config.toml
n_layer = 14
d_model = 128
n_head = 4
n_kv_head = 4
head_dim = 32
d_mlp = 384
vocab_size = 4096
activation = "tanh_gelu"
norm = "layernorm"
norm_place = "pre"
norm_eps = 1e-05
positions = "learned"
qk_norm = false
attn_scale = 0.177
bias = "all"
tie_embeddings = true
parallel_block = false
init = "normal"
init_std_qkv = 0.0442
init_std_o = 0.00836
init_std_up = 0.0442
init_std_down = 0.00836
optimizer = "muon_variant"
lr = 0.00667
beta1 = 0.9
weight_decay = 0.015
lr_head = 0.00483
grad_clip = 0.5
warmup_steps = 200
schedule = "wsd"
decay_fraction = 0.904
decay_shape = "cos"
final_lr_fraction = 0.1
batch_tokens = [8192, 16384, 24576]
seq_len = 1024
doc_mask = true
train_tokens = 150000000
steps = 9477
dataset = "wikipedia_en"
Each number is 200 + 20 x the weight over the matrix's rms, rounded and kept within 0 to 999. Layers, rows and columns count from 0.

# down: layer 7 MLP down (transposed), 384x128, rms 0.0643, rows 110-120, columns 0-63
# up: layer 7 MLP up, 384x128, rms 0.197, rows 111-120, columns 0-63
down110,211,210,173,177,218,213,206,175,188,229,211,243,157,204,236,211,200,217,152,184,174,201,193,186,226,204,244,187,201,191,175,193,187,225,181,219,194,212,172,245,210,196,172,188,198,201,190,209,195,179,233,206,186,224,185,137,265,248,204,186,212,186,203,199
up111,211,135,206,176,188,215,206,210,231,241,162,190,198,206,235,237,174,224,197,200,195,230,198,203,202,230,185,197,151,167,243,179,229,233,183,225,193,213,177,195,203,219,195,174,201,206,181,142,209,188,192,231,221,222,203,189,197,179,203,229,187,235,222,208
down111,170,186,217,217,238,207,197,191,197,156,182,218,159,212,211,211,195,220,212,182,204,204,189,224,154,241,173,208,197,212,200,185,223,235,195,172,222,220,194,197,218,202,217,219,215,198,214,230,188,171,200,216,185,198,234,232,215,170,191,204,186,213,236,182
up112,217,204,219,222,203,229,176,193,199,202,213,208,198,178,170,186,205,190,173,164,193,184,187,131,179,205,170,195,175,192,196,170,200,172,208,189,230,180,229,229,227,204,197,209,167,187,208,186,220,234,206,207,215,173,192,186,193,209,203,212,189,230,174,204
down112,228,216,220,232,190,140,209,235,173,174,208,231,167,211,208,192,191,194,250,214,230,206,193,228,197,206,218,209,233,189,218,193,215,208,197,168,204,194,186,189,195,221,167,197,251,221,165,189,202,199,178,222,166,204,202,205,177,185,189,170,207,141,191,196
up113,155,222,203,216,183,174,177,189,224,214,184,181,188,213,172,209,172,219,186,242,181,182,195,223,199,183,211,215,209,198,240,182,234,194,225,217,200,180,187,199,202,187,195,198,160,226,211,208,202,208,217,201,177,224,202,223,207,177,181,151,199,217,198,176
down113,182,187,181,191,202,218,185,196,193,189,201,234,196,194,216,235,210,237,215,224,186,224,242,181,176,213,194,184,188,220,189,206,185,205,184,213,218,200,213,179,165,207,217,209,217,199,186,194,169,200,196,208,189,211,200,197,219,214,203,225,191,191,187,209
up114,208,198,171,162,183,202,179,175,163,214,165,217,204,203,253,215,197,218,170,192,249,223,229,210,185,199,211,198,193,175,210,203,174,178,176,216,156,189,205,188,206,156,211,224,183,200,177,236,219,216,199,189,220,202,237,208,195,204,193,205,177,184,182,234
down114,156,194,223,209,168,163,237,203,191,243,207,142,197,220,207,190,175,221,215,219,190,182,183,221,194,192,193,183,193,162,207,197,195,231,177,198,191,208,220,172,206,216,171,198,195,214,222,201,208,213,254,210,202,182,198,203,191,169,197,227,207,192,158,197
up115,194,215,187,197,186,210,189,192,209,211,200,216,191,190,188,187,171,183,226,195,231,198,230,213,197,187,243,157,167,213,199,188,236,184,220,225,174,193,165,226,198,199,186,181,219,193,182,165,213,194,174,185,196,193,192,203,225,215,224,220,216,221,233,202
down115,203,186,191,227,193,193,176,206,202,214,197,171,183,190,213,201,227,172,197,172,206,231,172,209,221,227,204,208,231,174,187,212,212,208,181,197,173,166,204,191,234,192,206,217,185,198,205,189,202,195,204,186,191,212,212,212,186,168,165,193,201,207,252,233
up116,189,190,175,217,185,207,170,196,152,210,216,181,221,195,204,190,192,222,178,216,189,237,198,215,203,179,201,191,159,209,203,197,225,190,204,199,208,184,184,214,222,217,213,190,204,197,217,205,202,230,211,190,195,181,193,258,207,220,203,199,195,184,228,192
down116,200,213,194,176,226,220,242,174,197,185,217,199,197,205,200,171,173,209,214,194,185,206,209,188,193,198,212,203,219,203,231,184,206,201,218,204,209,208,199,195,217,191,212,212,217,202,200,192,220,230,194,212,213,210,202,218,193,210,170,200,187,203,207,179
up117,196,196,202,219,170,173,224,242,239,215,185,214,244,220,236,213,220,213,182,203,208,209,210,215,222,217,174,165,224,196,204,213,189,190,202,213,197,160,178,199,227,189,194,177,209,209,183,199,178,149,191,184,197,183,193,220,219,193,205,208,189,209,210,207
down117,210,180,210,176,202,251,217,190,214,178,211,259,176,206,172,189,223,221,190,196,225,215,184,178,200,168,179,224,187,201,181,190,221,215,198,202,227,211,249,200,220,214,191,191,176,190,238,162,185,193,169,201,195,189,208,222,202,217,198,168,196,195,164,198
up118,201,192,192,198,238,202,196,177,212,198,187,204,188,216,206,214,205,176,200,233,205,178,188,181,191,194,223,175,197,197,202,199,239,209,207,171,206,220,168,209,210,216,187,193,208,187,187,224,194,177,183,201,196,214,192,224,164,189,208,197,199,191,209,216
down118,188,206,189,203,228,191,160,210,199,212,200,181,168,211,215,196,208,203,208,168,190,211,219,201,199,206,173,190,201,171,181,227,201,223,193,175,213,211,202,209,222,183,204,202,199,186,207,217,197,212,199,189,185,198,196,177,214,212,206,229,185,205,202,216
up119,160,225,195,202,203,226,202,134,205,223,160,226,254,199,206,166,230,221,146,207,205,208,191,196,195,199,220,217,217,230,194,209,182,167,187,217,239,216,168,211,216,206,223,191,176,214,215,184,188,231,219,195,237,216,189,175,192,201,211,168,221,212,197,172
down119,197,187,223,184,179,217,223,213,207,185,209,211,223,205,177,196,185,197,204,233,182,231,183,231,192,147,227,193,242,203,238,184,175,211,204,236,188,213,165,213,219,225,181,215,206,183,136,195,221,213,206,184,215,196,220,194,187,197,234,211,166,191,203,179
up120,169,184,214,194,207,218,178,211,179,217,210,220,196,195,183,217,209,207,216,186,191,207,213,156,180,181,218,194,200,160,181,205,181,181,209,180,145,207,215,171,192,205,223,205,218,208,171,184,190,214,169,216,183,161,222,207,223,203,179,187,260,198,187,197
down120,226,211,206,206,217,206,218,177,238,206,221,175,221,157,188,181,196,217,181,185,164,199,220,195,217,176,233,191,227,229,198,207,188,200,221,175,212,193,176,210,213,149,228,237,217,254,169,178,231,230,222,166,187,217,206,194,167,217,189,171,202,201,223,178